python train.py --attn_scale=0.177 --init_std_down=0.0 --beta2=0.98 --steps=7416
Each number is 128 + 32 x the weight over its row's rms, rounded and kept within 0 to 255. Layers, rows and columns count from 0. Numbers have three digits each. The size before them is the row's rms in percent of the matrix's.

# layer 2 attention key, 320x320, rms 0.0418, rows 269-319, columns 64-127
060:093147131115125136158140139132145126182125093082101091133135129104144143090147139096199124109105099144065120131173215163130124100116122082130180112127180144124102126124136109150077178147135159
078:130102127096050131172117159087162073061104178099157139203127080147108130201200139159117157148099106148178105125105142137130057089199139159113149101122144142080152175137144128199102150079109136
074:099113125131104114135138177134126117137110130130076135070135105070076158147092098100193098188093090178149134076195202147102129071091105096129124154094150173126119144104114133070082134110157106
085:112145113107071120162132147081139177136129143149096101072136092149152120167092153201117110132095111080082180095163098109145116153123118124156134125132128147112123126134142119130099193099090117
067:105138122115123182071150117151105125130168176150158169099168183164169109178123145150124122120168164145130135160092066114153142134126107114148122098117140046173157123135151122136129156153136090
078:130138112112103101153132171091128134102129119121123142135121111106103129118119136140138112219081131121127126105148193144076154076135115121129171138115136166108132163065098130113129120117143149
077:099123085111069105129174162103124104089157108161111098092177091138084144137129117108175109202084143144150108089130183147118151086112095087132163129093102204094132157102113136135128138126163097
071:099126137111139166131124127123104108106156123104176104156137103130127117061163068118114101157178053157203092103133174123147137090120089139124110127137136073135155073117190122148153102132093110
065:096104114131148093156141151120184179134078081116121139155085150077110124108162114114114097088079075112121111116137175127131133153157141191128128143141099163152108072132125095086074177088134173
070:134084137145120193076116122135135126074168091121143126143148121145120154119091098159027149102164075123163144116129129082129122111082127122106115110097130119132163111110123155143193096081139108
059:084130188146116204115077125151144148105150149097184146165161146135130096121165106183114157108145126154138119122135134136156169084121162177157102148156104095145103047147115141142096099095097120
075:117137128069123087131130168127112113111141130158079117068152146122103140122108108139170176178071136169151096113126136159124162126091125123126117146073134213106146206057097139125131094164163110
082:146145169200182133121096103155136198185118141104182120169081127145162111100112093148077117087137112091131102114125097103157110191159153165172106117203116105161106052189164096118101119093116161
075:130145149129147138069127086141165105113143115080153161189137147178145087130133164115093169056146123129116183168090082110126064171133126150138131111157148046135173142151162144136163151163103098
080:112133146119116105127109124139129156144116084127103105169197094131081165135145145088084127139089143105122149144135164106101163160171130199101141117118164160174125163158128135171122114121084148
080:122157068137111143164152139103101149129110109139089133095149105082115140115114129074174095173052113125152080086169220151081189086088110133120132165130146167123131144097122144133094128111127139
080:160129099101089078093133100119175115122114107128110126111163163135107114155116133135146150101106132126094201103108042121120118161117129091140136105087113094139144125167089126124143117152141089
072:110126126126012066177126189120139144119062132139097144108112064112133151158139141141146124175161128168105105093110166119126166134134143138101150141114123157098126220108120096117082129110192135
074:125113150134134154110094069143187118121151122081173104177126138138164124143111095129047116086107077130103139102098066097171076181146149142130139138149123098121141066153154124131171163109159168
101:196109112135155112152014115137136103168125150148055120056090193110174122109170137095153105181161134117121096141129122179100156182115148114174107111188110061105128121158143135105106145140109142
095:192115108091112089111000131181170118155106115131076149121109176114162147071190161113116101145142141127137142124118148137096138217174124136152165135124079120133107143159114144134117150126107114
125:171140143110120178114075095141155136117104163119133135122160199114155137073087146111096082090141134163120128156123138164137100158136130123157173151116107166135136144141146119125092160195160129
109:161086139169160104140078152169149124114119122119091111108148177100104140242093097125138147155165122129135107118116151119077093125146181113212120130148129023126122153164126150162115131148141141
116:107202092073111144119163107122136123103121143142168120138156113116150127019155170143123117104090150137127129131110112134153153149154063133073132147122146255127166135106110078093132073131146123
100:204098130123102122126031128111147110123144159123078125107160132129140129132089173138109123125134115154104119169147146162156107189134155127188153136165101110103146158128100136062118141187154096
102:167100119131123104122009146175153137151139124116095124095102143134118172212125131112127106153155101123111141122117194096079151134143144113196108126121097060109123136142136184152137156132121144
119:177114070117161148124081144164183119128136141109128146119102173087165133107149132116114096111173143166118119138129174189065068180152147143123145164164081107162104144135216178142124168181124143
102:169140127122121141102000087141167119179136119112065157102101158121135126074109134114126115174134120081122138118138095182155163172160147112161137134145073142127146130159121120097107159103124129
117:112159103086103130115059107093147126142119113162150117104114103102175152030189135115120117095074149119137088091111144158147168159125041103061164150127072194125128112138058102090172108108145134
120:166114188148141141157228124135127171135111147106082133118111149142108091138045113153139116113147122115131171198136080134140127092096213132151113110162165138125142132117166092075053133130104100
119:129139152107134114117000129094130077159099145128098134127119190146135140113093103143101176100151139095146116129120115127106155146195104096134147128165053138140121074150098131119122152142188131
122:135123117143154104136255158155133091116163123115159147104143164108139131178159155107125103101112116181086113145143174083055083145125130169085158134134153115175116146163174148129142122157129146
115:127119131153110111138000105094108112156099122131082110131115146114094143136076089145131143165121131069168117104134110137155165125140130095214095110124084120096115124113067101106131119070133138
102:163128112114175116130000126167178128171128129125047129098120186092160134099173146090116118120176144141116118150099164119121125171143160117188160125160059077141079138142149120129109155165148140
103:138093146147181103168133133179126102112130106116073135065113131146161085176127160092134144156149120088105100172133177099097130136115188131151114109142159033129101143162155142146094146147158143
099:082176146076126154090255116128135122134141153125226151193169126098139146076138145144152128061110165194136121142106130127155101124109071151072166159088159184149145109091131105136128121160106107
115:046128159114158118120246140143085090100147102161164104127122104144148079117132112134140176137142120118120108117131096073122158072143095132071094107095177149165109093113162120167110112121135122
117:160074156175162115155100150146129144131136127131054136107111150133100113219069139121123151141135128133113140158134142116097107093101220135164135109160122015127124169136128147139106177142120140
099:197099058131132108129000145200169122119145149093037167116101166076119136171163137126146081145143117143136125116098158135082113212145113130165130152137088047112066170144159151134166137142135153
110:170097143148127114141000136124124112157129109149079138083102167122135120171111090132133174160164131108147124128118111169118127137128181103219126122160116068092103126144109111113099165106139125
101:087126149150154140155255155146125175094135144112164149129117120157122084128144114120173109108135113145130134138122100073134108063116165159066109121112167141130131102092196129099118114130080092
097:152095136126131103167000144177140109167119128117071137092112182115142130127146121094130134152163134112107122158105138146104131176123175108174113102153100080102111152156108134112096178116131122
135:188146172073162165108067126135168106143088126129117089132143194096130137056071152142115113128131169145116133158105079167127150157155125139162161147103081168126134129128217105149093111174155090
109:081165093138116119127171153136105140112127121134168136181162098101100158181153079110116117103131152163140106070121135107093100140130092172074130178092106122158113132126171154178148117142138171
123:125148086101139162106208109083122146135126151150132109110097118123166119023113142146135117181125124096144116112139116204160191123108089103079112111148159196108176109090144054114115112130113118
117:104112102090141115118012146149122122126125134123133112163148146095077169097198115144110138128171131175127109129097101148094122145193103139189134147121100124105070093121164137170117151120141119
093:051152145109132175110217139105093154122108157116188097149170098142091131120168129142119131053127137177137121137123124101128059085130116174091142128134140167159093093119097146124154100100136111
106:198083119129156140151033143150145107144104112148041119082102177097160129081114160132122140147154136099109085153137155190140185140141171098185147094145131096093145135168146084105108141128129111
110:133150039118108109119110119145133112103154156132157148172100123088142143074229144112106052110166155175141137135086145098110142188157057151098142150086135144146105120113150123150171125108092118
105:062157094113092151114175133110117155107129139130231132184167100146098113085164116127138129067110110170116154096122096103137105136114074161068136147074107214129118128086104131126170078105132118
104:154124140140099136133000090134134115125137109112090134110110121129134161106151154122104142117113117128162105067110138131132118172165091118169133143134056102125109103162064126127141132126176176
# layer 2 attention query, 320x320, rms 0.0442, rows 270-319, columns 64-127
059:078212100106142129136122163121080136109137046120145129127148113149107090110126117126134116151045229073137059196121128103126156102119146126129178101090164114156120143104126120124137156194121156
069:098140131118165189176255135172102110104117143110160152143112122154170162145079125117136121153123087116109159120044085112134104083103160141053137110146198141099160137123130135072115157106117087
065:175151187086188166116140127136117109144108168109133077146113123116109094197109149148140146145044210049174101147097107162046133093153117131148099156145108123148140099106087113094106167164084119
067:179131132077130071147014136113126120150091123113099101138153145086125162130158108167128089119093133136153071132130139182129084157126099126232148145165093137064148144143107088156117140124138149
069:135094115148097176163221125116106108108114123096117136140138088151123123144141116105140170119136148145118138137072102146110155074099152130043127077079165164116142107099151111121133135146109097
069:161151175123093165137142177142111119141130108150124120116104152170183190092134090090215128129126143110128102132065072146134139128100138122103132103135151142047191108121139113108128130145108114
065:124183092092103125123127128096132142145134119160126132135148125131161070148145146148086107147126171126152164150154125105124111091137093169117137127095117162074148088113183117199124108129207115
067:105127091162144153140255126164123160123122133117135149151116145145104076161145144101098156097152086108124169101125089073132143087136153113037148120082201178182118105103151189118152146099123143
063:150157099131181117096101140129149122128165063108130124115163106149114071202111142113124099110104147111121199182152111183145198079148107129119146110106118111164168124122127148181113168141065128
055:107185105143120104141136101148148125098143107141125146177098124130116107216104134122059159101162105121161151125194170093137112127178137115091115171131133165184163079074126167126145085096182122
069:131136152130098175162153139137143072144137115148105121127070149157187203089121045090182125112149089166101082128039083191176152143115143105144121082172164152058129112136145091108125184134128088
077:101128097175150110097149130143134140110154099142139161143146145130083085186147172114097178123169114144151186154186151052132109103151115147142124171118115140223095124086100168127150128118127107
065:169128096064088082104000134108143140163125148121110129111165130082066128097154121133087110135118160136141080148154128124144081182143112138241106142144092095130129114141095133139128152126140135
062:163089143133142149142118131092136154094117071089116126094133083101088092119116066157130128129061155130110132170114076159084156061112116108124096127071091119147115115118090101168142137201094138
066:130122132120114177176235159103097094132135149123114149151116145159176125108098108093129121169136120097130149130040114152113143101120125096068151079132145175122167126137157131084085152151151101
069:150104098142155137120121121136166134137131147097143168096091116164111116095123068124172100124119050161066151139094178110150106110110120095087102124163133128133147219131080149120143185161057116
059:082152145125123145146115101176078101101095196158103084155142102136183146156187157100113170153166115102142157105120146112136096166136122114169177142101141140166145094108202125126171089144160124
069:113124113133163144086118142140110132158111080118153159144135137141056113150129150155118140120038141061147204159181114124118180094149132160129094160113107102154129122143105166166132117153154117
103:114101118111115109122181122139096177119084111126122115114170117117172135117173132135111118141154086138137096080171136040126152147126103144146107145139103150123118138151188122169163121156137130
113:166109102138178106153111137143097194088107119139153105144209122147080135124177137151090060112086146082140079099184155141110142167134105149118115152138145170138122123127160122154174091105137107
114:164143127117121170109113136115180105161095111122156101199106131145110077101149168148128058027086157102103133163143105237109115184124128135132121141144117097173111140092103159108115138169130093
101:176087170093148113165130148120143198168113136107053130110105161147112096123112149133147138127098104139096154163151150160169131096137177132199131097107106113138114194104071095097067110190061107
115:095186072173142182109118100087115125129138134142194087196131120125166139114164141118099108071134149095125147073085084148122131129125102126068125180172120135140161071143143182185139167104152175
105:140123151102104168113118128107172127146118118123103134123131099155117108137076134153121080064068087119118136133158112160116123139138127122116120146112122151111084111084145181138199118160117116
106:192070154080140138188107147117150186144143101124108136092135101137086093143089133152137127140049112142111119130202165165088129125107107148168144149083151132126136149133130101137121099151107097
122:166084127138194158131115137159151100166095130130134093156123137145160109118151129158149086112158124166089105180134091219084096171133127131136115130173090137104155160124163194124151158174089071
114:139132084136119122110122130145141192083105095116155120148174068115104145133156103154083072091098160082128125055190151085112156178109079140111145167125159158135099078134154167159161095146164136
120:126150110168163165136108148133125163142116151145216102162144094073182161095167147121100101118102156059112114038141144123097164149131051111079136168177111138149150087161152121175135115120152191
116:146123174108065083072194090132137102137128100095071160131083187159113083104119139151135178108148080174132167201131080125179075104134167157155122117120139125107111129106082174093149149156095111
135:108124152158135173104112141139116153099088148148164167150143109054149140071180123134102073059131134076118104099175101161108148132136118169098159130151128152149078086098095080116059081137113132
132:162127143135123132159122145097138085189138139128115100122101181188147102166108148118168091148136104143081148218089104198143107149104140136122098119145110077128144188121115159106159130142098086
133:104112160134107110099130141140125210057148125108110163074152091096113124099144128122083157103077116078161132070178125082137157108129095137146138134077148172150070124112108069145065089128139147
117:166084122099174141145125163146121211130092115142115146145189125107121123091140154140115123075128127158113105092187151135135106147143162123143138161159117190129132135130146101125111133179109083
101:143108164100099097152188127101077223168112095138051148041177142128139095185110160107147109140143080146140128129163176063168137102108135136134124160112156135105162146107121083135174129149137119
103:111134101170104164106102105104138025151116107135102103149089172150142132099116141142148166101128108144112139179067077176111090134105152098104098111112143083170146079149130173130153142116126121
121:109147129130113107151146119128073119100146156135140119104112142089152142165156132119129129170189159142145107117113151089177102127116149155130191144115171103145133060130140064098100110056162142
109:159099202128093100139160140136120179169104131124032175052131143153106104135075125106162153147114080153115124162181136092161121093132188114169115104126152135101121151099125070101133130162100094
120:155086084122186128178096187156106155095153103132125176118153116141103124142175095117136095170120114136123109115170149124126153137138120128148122119112115158105142195113164122140136137174094057
108:150130174091112117124128123144114210119095100116075132072160115090105123111127157134086144118112127116120125111219143079135143126151134126184145153082101150127113134125117098108095076153129114
120:136140143138077083103157097128093022135166127090103157158097173174150138124143127096155144162203099216131130193067108111148090126114151138108125089170129103109127117130158143087150140106139119
094:142107147107129111150162151158075220128084141150111150101189123084128116137180135140115092122131090092109108103231140072126145130138135127125116187090110159119146116131168083153151112149095093
128:171120113129099160117096115111147116105104090099137140201129128129111143092143150140125114041127151132125101172119107223095089113156138147126138158144127134138099123125116170119083116127126073
110:154118106125215135157064154142137098148149135148159119132101169116128136135153106104155134177133133130113109162069118212092127124150128131119108090146108101102143200170092119105085152157064120
121:096129094119120103064159093145127134077124114128182085174157090140170143130124146150062130168140145105175135053118129056148160131124070123102167159140121134131156110122176174167187139111190165
122:120103080103165138157074160127098151068130159134141180089154133103103146076150098131136139137152143182134099153151133175109124085133151131138138119123117147138101111163114064094039122096145056
099:120162132146132156129102136135125069136143171113128140140080181113162110096132140083155192121202090193102186184059069100147113088097180133108106078149090098115114118165121125115065149114108138
108:109097142114105118085151120127123204102099132104096132088178127105146124127155157120086143145113086098148111089199122032127127101123115144149124194128115159115150111116147112139160106142122124
105:137141051143222120138086175134091106064162135139166092154167133157132152146199106130124106179161160132164085108104168139066133161107098116080106128166112119152167159172204120167173175085157081
098:127162075167152142130084141118141079108144138142185134169082122117119170095123100120144145126134161157112123119070112189107137123133145136088116076122145106148123117149139140109105130078129151
127:127141104134175165147104178128151212139117142143171123138152070064134135128179095133112109106103178080112122034196158129094169151110113130130148144123139139164132118116128075167086110139146154
# layer 2 attention value, 320x320, rms 0.033, rows 256-312, columns 64-127
094:141098102077024082131103114103149157173125153138163098086141080097096098102136121156109144127080113127097128081173181108128168131126132119166124166119050144128119122135092081152175108135161150
098:117166149181155124155172165112093128111166105124136162174131135176113134084095184146126130123148115115112153168085093143131099113079181093077083098144188122099140133101118188092131119164137057
094:112173108140188178129172180200112177096160105088093190109114145220122106171102197123142108174119110084139138109078106115109123137068146148062142109116194108146198137193171168169145132146118096
081:131106143157061102113148125177161136122125115123205157144166105104100112134144077113151146149114086153110168113128131128166157114110188174120114160112138182124119115148139120125171128116163176
123:109134126092095183124116089060131122162143138135186105098111126091155140163136123135138113114125126095077154093113110140153125157166108102145151139107085085162151091129126118126178128109166210
108:153084153079209138141132144137134111132123127153064129070117121174146128133057131109164117156115135103171111174119129111174137075088133114133130093158157133144117144094184131132118114136143063
101:115141168183180192155150154154073150087143102095111186132130127196161143135059113081148111137139141085128149153088116134113121116080170127064117114134223123152188149117146184178149153113126049
093:135164137140139138137158141164063136117155117136138202176103153170094111151135168106104114126143125112099133133098123128142086119124122108083158109129218079111179163152167155148143111131149096
084:134100146106156132087134084138137085131066108091105125178082132168169112135044135178155105150143208199205119210143140123091106102047143135136139124161150143130109101105128133157092182143140121
103:164076148113122133148127115158106132105111147139145131097133133132116128065143144115147216147104129121186133195108158134162094120098150091112115111123133149136151094092185125143165129132081046
105:175105134104142086089093097120191093157118112111123075083147093095129133129105084132106128145083091126194119100144139155114148112148089167169129151144058127125058100135128093147129134127148164
094:112155123138047081110146070072124141187138118128174114162153130128152117193165081163116110115107117094141126124142159107142133183167086152141155147084110131159110078168106095147154112114191148
079:149135136132047069100126140124136136151113146142104115182153118097107078174094079075150149105157130102138130107146187094141135134190176114140152163105152096151074131093173115171101166152110160
099:086112179188166125118136151172085119090150126130121124171123167160139155080084084094146201106100155106134169174098121133114116116063163117107066130130190160110120182109133130150144122164125017
087:157165092190155122152121087197143075118118162090112175172073140122143121089098128112082109144164085162104154131098090139124098135079178117099096127141104131085130206105069122104190139151179097
072:069149108176147114131150118103140102059170114088113120162122170119075159147151188112129128086134102136143192146109100108135124169124118133109097140146138064115162179164114122101030146142089091
109:128116132067086081151087064122177128164094145138117065074148128098159114157120120195137117154128105114126107084134119162126143131171110135209108124126063070146125156154112095124105119094107173
092:145126172057086119115115103082095143197113164169088092091139187098131080075124094134180170126066165140085133128163177143189090109122143146150135111153080099115143147129144115143146108153141125
075:110141157097125098105096128075163137077121119153150096128133107109092151138136122134174107148080093077142158167091181122211151130118164125106151125129134090159156118031124151146073131106120122
095:122154119120130158114136130067148097143123113151171115155110112092142128126157097133089076107119123180140117089122140169089167156157043155160121168111080149131086102142084116085128126106152255
109:151086157083059098121096100055138126158099158160117074110136154096128142141126084174142115098145120124133108083149149145161125143169103143206148143121092093111122134139094064132104139122114108
099:055183123130119181144120104126094142127156121153164163143137100201104145116156186103094178126121090130092156147114153089144115162105108140097179085099206088149172125178188143143180142153154139
097:089162121138100208156147135191113138096170131126158159148138094162119168133168157126139140155147126137097145035094103089120075139153140153069179123098201075136148088157189164171170130110192203
100:142102143136158164111156161198127120134101180090079142173089103140149118113057139145115156144142144086196092183106154102137078127094181095130127108143115141135089116083130115136104118104090070
076:088124062110138173124102167071140173141160110164184170130148112162111109151165129098140140147174096177117123116103121084093120124133095078153149106027153075172136141141094103148147097159121075
076:171154080164122091109130175129177128060175099120138101177068176080167159042104157112181103117164048191135115082092125145147153129123146161128105132133107084124120085130102163110138113145062123
110:165111122093086083120099093156175103159089125135142080107137144028096145151170072122105127137115100134167133069158116139116162148159125142201113172124029117145089116120116071163137114110093186
085:135118093121105109106121146168157105094096124127122147169109193106165154136126153051150147105153158137178142140104130131101106146107137123129123162116120134108085158080185160094036137101129117
090:089164111185155141125149183166117130105151110123087186141151119201087139143129141109129112133135129087109117143098116131097090148137161135103103134142227080107131131139190170119142129133121115
083:080165149093122202100143114119131197155159145110197128083119136145157134066157143202121191131120107096087132111089099095135113098085103076125164128106167136115216130128136115099173145175208115
083:075150124159084066096134103106168113108156150110131132212074111115075118151074115116114111116142118122154113137099102144155124154089125124117088135152132113127155149122031134114159138165132054
116:152067127059092123138086104134155122172071149164112102096141104077088116120118068117136079145136105166133106075163150151135130115151121166171108166119060139152056155123124068125130111086108139
099:107125092085113173152133098040069112158083125216113130146211105149117113121113111061129082142129170138036142147155169105110153086095183131133101118163127146115147127103164141103128131134205108
090:160102161073091170082119140147143133077185140104148086132164131153180133106150037128095125152105067082150101093136146123201198156060101145099174111155166092139129102178114128176133165121171103
092:158076147149123101136124089161140156063141133109119134088110141118134152115107191152155074090106146071169097126115154138123100129150097181151161165081113138148123114165090107141101097097166107
108:138111095120127095120106120156136193124171167136184109125200087131087145125167083085124099162067112165173118087144173140090120118138108188107120149104129149112167157177162121149152131085161144
117:124121180107179221182109131129098118123139145222134087133192186137149150102121131126133138078109100112102103082150163131134183153155114105125107097083119134148160184169161138131130114086152133
113:143149206083162155058125107150171089112136143069139167168113091105091125090120103092107125173175134179138145110105150115175085100139150102136174097095109125134107089110139120178162125165132084
095:148149080146199208098114117123157128127146173166143169167154101145107159156134135086135140131171151154069116094139082144076018120118150111116042144132082089152114225121156141128160128139043139
113:161125090173060056084138099142160123162156155051129171098104111113109139133140075152053127182114105068133146159146134129107128144155111153120149135116138152094109125126085140092116119089170171
102:120142120136150131137112171107104177141123177115121119105131112141120133135212075146169143147148168138135150134128081142090115145132159096095092165192111174110125159146145136084141108117106222
106:129135115133181131215118113068060106161127098176105143141164044139148111154089141088143102145169162109127081125152165148121126135058124123126072119124159117139136123101133109146069131117148102
113:189122151173163109203136132105136115144103070123148147119082151100193149131122178202184111133128112051128078127134129141164055136146133103142181092161138132108178154160093109086146150118125105
113:098136103142152194146144213086117109091108128193093104134138207138129105143049157139144197053184148170078049172125153166146103158131128144134134124143134153116161084119128125062154116151125101
112:136149093130167178210132154118074099159130146196156119149142108105168159107159163074146103129123146154074073102130159130135104145115138151137076100141135095127132193177167062115127107175134109
115:131138113171085086090132130142127122066107116141090151095159115124163118135127211133163127152087113137138099184107175129155089108072137068146131165158164085168139173151074125140175112105129064
084:127167124120125092066110160140122118138118142088074146101120175118157092125125179124117126142075108175119176153123080135117076143122176092120130112091109088134121129126138105093177158176020160
098:127145091165117148069120060088136148158172146126144113127122148089080146129128179181072168119128157150157143154137141130080000109104128102123067108090145143096134152088094139047131122145135067
117:159145211073113094039126079187166145080134117066123114094126142177134094101083086180088127172060066059187186103114152138206175148166090133111157140080146128124137098145156136160133131091193122
095:121187177093102134135120108142164163147089164123110135107130163119144107104123158136127100121074161156157169073132052126121169128144146186127082096151125178107125150129126097103128153167127145
105:146091076100133130173122137152136141125135136197140113132095118107142154166175123058152112161114134121145146179112163128137106108102110108123177103153153116123087121082119159071126142146193127
105:099166045103093130108115172087108137125169182109091117115138097111116101137163138080124151095124179233054141144099135102112106115131181135119138146155126130108112140132111188075172144148100131
112:137161114112150178171142116140093128162150108207108144166099126109169107120117141177183146133158134117162093107121131140097211162164144100114121091137156172092120122123138152114127149066069114
141:167126109114085120085143115167187120128123121022093110106085118131120140137135121131106109202116111108129169184107118146149147123151114190165196166106098093123117114149130134173132128173126200
100:119148118115068086159105076047106174121105109148124133144178079146141115138097187164119098147129203157136107112101129092100025108080105127143122139191141122113143125129076080000135121173197120
094:090185117084080179113125147115138158196072161183139084169117160122139148068137176143138102080109201130111122149114118141117154129133149128132121123124142126092152088118096118037168124145118086
105:090141095154137119115117166156136104154118132199076134110122111119108113110165198065159155047091105180107100147139221118110064113087145119139139113149155131145089169132103147104121151169100109
# layer 2 attention output (transposed), 320x320, rms 0.0328, rows 256-311, columns 64-127
103:129136137136144116110000118130138121135113126128120124140129148133117128134139138144115127124137129121137121135120111138131124174136124129239115119139131120122123126126121126126118113130128122
105:141120117119121161135255131125138133138119132123132131117142133134138127127125121115153134122117134133139132123147138126109130089133121122037141133138138117145125131122138118135130119140135137
105:111125132125109129135255125129113115116123132138135135130133122128141129122122125116126131128124123135133130116128150112126128106136127120017140130129131133127129119110140124117129140124124133
061:074132130141089084116040131125090164112152154171120126102115139131156135141110139137131147125134164107106100087078113101076130170123067158172157086157112140161101133111116080113112161136096118
129:139115160109095054112000126166124110118117127167102176125107116149152135124147116166065155119143114135147077111084150112130116202111124151213170066168163126132148150133134159131117120121141116
115:146132092151150173145251158136140155137150139078154103154162143120102147132144130115181102114114145102110142149130109132097155059126138131042081152088079146151130108151079110111139141138105128
105:121124129127118148135255127127126124129126132107132122135138129120128135135139131126140122119121128121127120115117117110120135097116124125011126122111119131136125127124129122124124137147128139
101:107134134120113161127255126110136134118125126108130126113127128124140140135120143112130131130116113128130133128093124104136116104121134122026138116111134131144129133116128124123131141142129129
081:125116083131129151123252140117189173112158136118191102128136128125113127141106127099144122127157144115126159146160133182112165064182091118058069168105104143173143131174137074157133139140127161
104:127135081127159157119166158081143167149119147086140104168154164110088099148127147121131132128106154119130148129138107134113151101145128145038097103121109131192116152148050123150124148160128113
106:121127128137132100126000133141117121125126128142121129126117125118125129125135130129133120126140125124119132136141138147145134154138138132242120153136104128104127125122120102102116128116126126
102:138119139142101076112000110135119104111120132168133149124109124118138123128136119127110135128155133145123131104132114160138117199113126148204140091141162121105128139134146159161134102120138116
079:124095171107166157122000145121100128131139139138129121067133142113130154165125160134111103100101098112136140123109111149128095168103131166190127113101153128106150134173114130132150145145160104
107:145120090129139167147255129101156145147127131077134081143165141116110129137131137125171108112127156117126131128147090137089143074123134122035100130104105120177135130126097101122123137149117133
077:107111151128111124119248085090164156104121148097136098133124124161130134160083149137186171119152198124121101153174152141138153082172106094110155154098129106137143119088125058102076122149120133
072:141142094141129130122255095117167163125103106128130123113141091137151087119122137146154134132182153144105141150127135141106144053147105108055127122176121139186135113136138122176128132103106144
109:125133127134126111127000133145133134118147129141125135140116122140120129121136121128117126136142121134120137131102136131149129173130130128208130115127127137112121117137131156128130144114125128
096:134129111144149132159000137124139131116131118118142127157152128136119127126146134147100108144141141123127130130097102121127136163097130146170111076121140123175140128173092178145128138112116122
063:142140141116136116187219105121116106143147134093123167176107130096067117138124088161164176092136187108128112135114104126116114123126119143094097129070118088175085123167081164116188092172111153
097:126117140107124091109000132157120129123130137167119156112102106135122118129131117129117138156121118124125131138129147153148117151132139126254157146158150122091147135122155118127115121123125114
101:137139125116136118123000114147132129124147119127141123127124118129120146124133136129123109123120118129126142144083122142146125173124122134195130114127117134118140122141133156126134162139127140
098:127129121130099110130255123123126120131112141129110156134108138147138119120134122130136145130144149135131132122112119108116121132132122110025123096133153139128102132102140158140135137115135130
104:114142138115109115103255106116117118125116136113120145113106143135153132125122137121133143106125122130142126142111117107146117139142121106055124117132139125109116136083132123119133130151132119
106:132117082116148207140203158097159152126183140051145072114169121134114139141112139093198111120133135124149164163148113165130152053143101140052059125079112150113116148174094106136142152184086142
061:156143134119178065118162099157116063130116103163152140104131143101124111123111196160090112078084113083094139139155096149120106147134104166144132174182160138053152130162133124114107103089143121
061:121147076139103132126156099109160163169125176166076165185187145163127114140114142087102133162104165151113128134127129056115136079159124082070105153115167126187099150092176087087167084139137138
109:131133125125140107123000130121131128134130126141125127127115127127127120131129138143122125128134128128124119141120124134148130164131133127243120131133122126104133131128118127110117135130134116
073:134093156112174201107165152097128112157171146116141137085193128131147174088118088144086067126061101125142132161122121138173122069127138148132097070078139070098143111196127105127125142157158139
103:110130134115118157124255121114127131121131130119120121118129136121140135138120144117126131127108115135140128123113138109133123099121123116024142135114138132129123127113136112128128138134133133
087:118125113149109077145255106136129124114110137130113164156106118149115100108121112134115136140170163136126114119082111105103138149130121137055131082167142133205115143136114173146140147097106124
080:136113154135075111078255100102155182133148191121161128038138117119121118148099106110173127098121184105110149143159126109075115099155104112136141127121094131133073162163133029112122105132142136
111:120140127131144108118000134130125131135128121129131117126116141109129132145130133135118118109121121105129142154124111122148130170138131126240114136124110122105135133131113126123114136138131128
110:168127171140173157154218140113138170134103130063142039182164117141066164129151166104152105146113105110126116165180056140108096101141120122119136107088161170102115142083127135110117110124075157
090:154121050161142138105183104169117166157078156198131174146126171105115157147120196080139127117122135130144103151126086087088119143169127109077138138132108142167148119142151148099114137140089122
089:128168114141106133085054129169098132158110103112123151113140137124134177173112092113097110120157095176158188136088154043135120142137118168110140106135122109100092133138179119128130089121158146
106:148138145166143145136149133117130169154123144062110140134142164115123094162097174082117094126172135137083117133136071106105147164186146110176143161100141139076101143094154111083102104141107120
115:146115170119215116191105195132143105105150148126132132109108126134176115133117113157144087103090104142125082129116088205111153112105130114205116097132162155105159126132126132116129145169104109
114:123151080119122093143062151077075147131118126123118084105135096144087134138169147058098157096088133107146100127133142088145102133115074071111091123099092135156183162110084158119176166129110112
097:186109172093191123153194121153132119143163175098124151130101129132137149117108099159117113109072132093120047149125169174117159139110129186161173154136151147081109086089100123109109159118140182
115:103106092137077149103020084112108088106107118173110151089131120137138071125120184112128168130161119171117153110162134099158100164145128110127125148133121135185178131141125124181142128158144073
094:094145112139130151136253106121146116154147146156084148136114154118136080123089169142118122134145129131114068068097143142096153176211162147125130186110131153135092117111103108148123141145151095
116:138152147142156138127191120100141158112128150067139107124141105114103165103128081146156122156119143120131149115165104193094133039110162118126113079118135130125129095143132109091147067155106136
111:093172164142147081094101094141090092123154161136125120128106119118139142125088090085132137059119087163144131151150135140162132050145156157135081106121154126130122142188137179133136045172193113
112:133118174120225148120212144155181163128134113199161151111059126095141175103120062129123102199124098087152154159140111163169127103130151126125184159167161152114128154143167141128114145087097211
124:143150203145176105136153094121146129133123177053137098143112134123104145133115062157151125114121137103124131153142091192120148106123165135180097102077139123071054107103125118088141067133147167
117:139147116107192112130198075153127111109105094148146088164099117092155166139082072102073154117109103140133153161167113083175105125170103160108175177172122112081105099140164162169046114115165151
077:132151119130121122158128093162141137160190137183153137145112142114156113130100152143175140127085161091130093122070165097166139129167110191119171187168145124098114096111145137147093164086164171
098:159098157121120072155000116112151141135123098117109145149146122157153110142098144123125122157109088110128137124150125083191093177126115165141203169157123143144135146094167128161106156100118203
125:111120052130076157103051127165117100122114114204153171132135139121171111126133186094120125122148138207130131114106110111088090164135123132118140152151111135152151107136155142152128182169108100
109:158099181138123129137094138152126166152148125114119160192148185154112144102152161101155084118132104110138125181119120149080099139118125189123145121064154134100050141046147124078159111124131201
105:149110133124195133116142120086151111119085105113089090167165131100134125054121148136119105181114148139108120113129073175151134102101146155078155100096134172128149071149165130160102109148141103
086:161096144141147137121221138106119168128133115092129066203139152133120119120125137107145137155126124085138123152184102115129125127129123121078145197083122151083097150086150130132097106095126164
118:106126132120143124151174195051140159108185143110117107120142140141139069097137141121163136104092117122101122133138099208134152071123154083132077111075119131193179150130092138102135101142101101
140:083137070127083131097069110157085109118105129187117184078103133127144141133128119142099157124157157159158149118091186052126140186151105142088132118146110095135137107137118101144135117101158095
113:179125196187174114105067067154112127135113104103126147174174148144140173133108131085151111128141090090151139163164115102151084130164170192118180158126130139087090129096179142107110044099136194
101:159124167124161120146123149097130173124127115135105118206171146140116152104154197112147123141095085114138163165105102150138086121139104175098180089101185154178097137076167173145108157086141200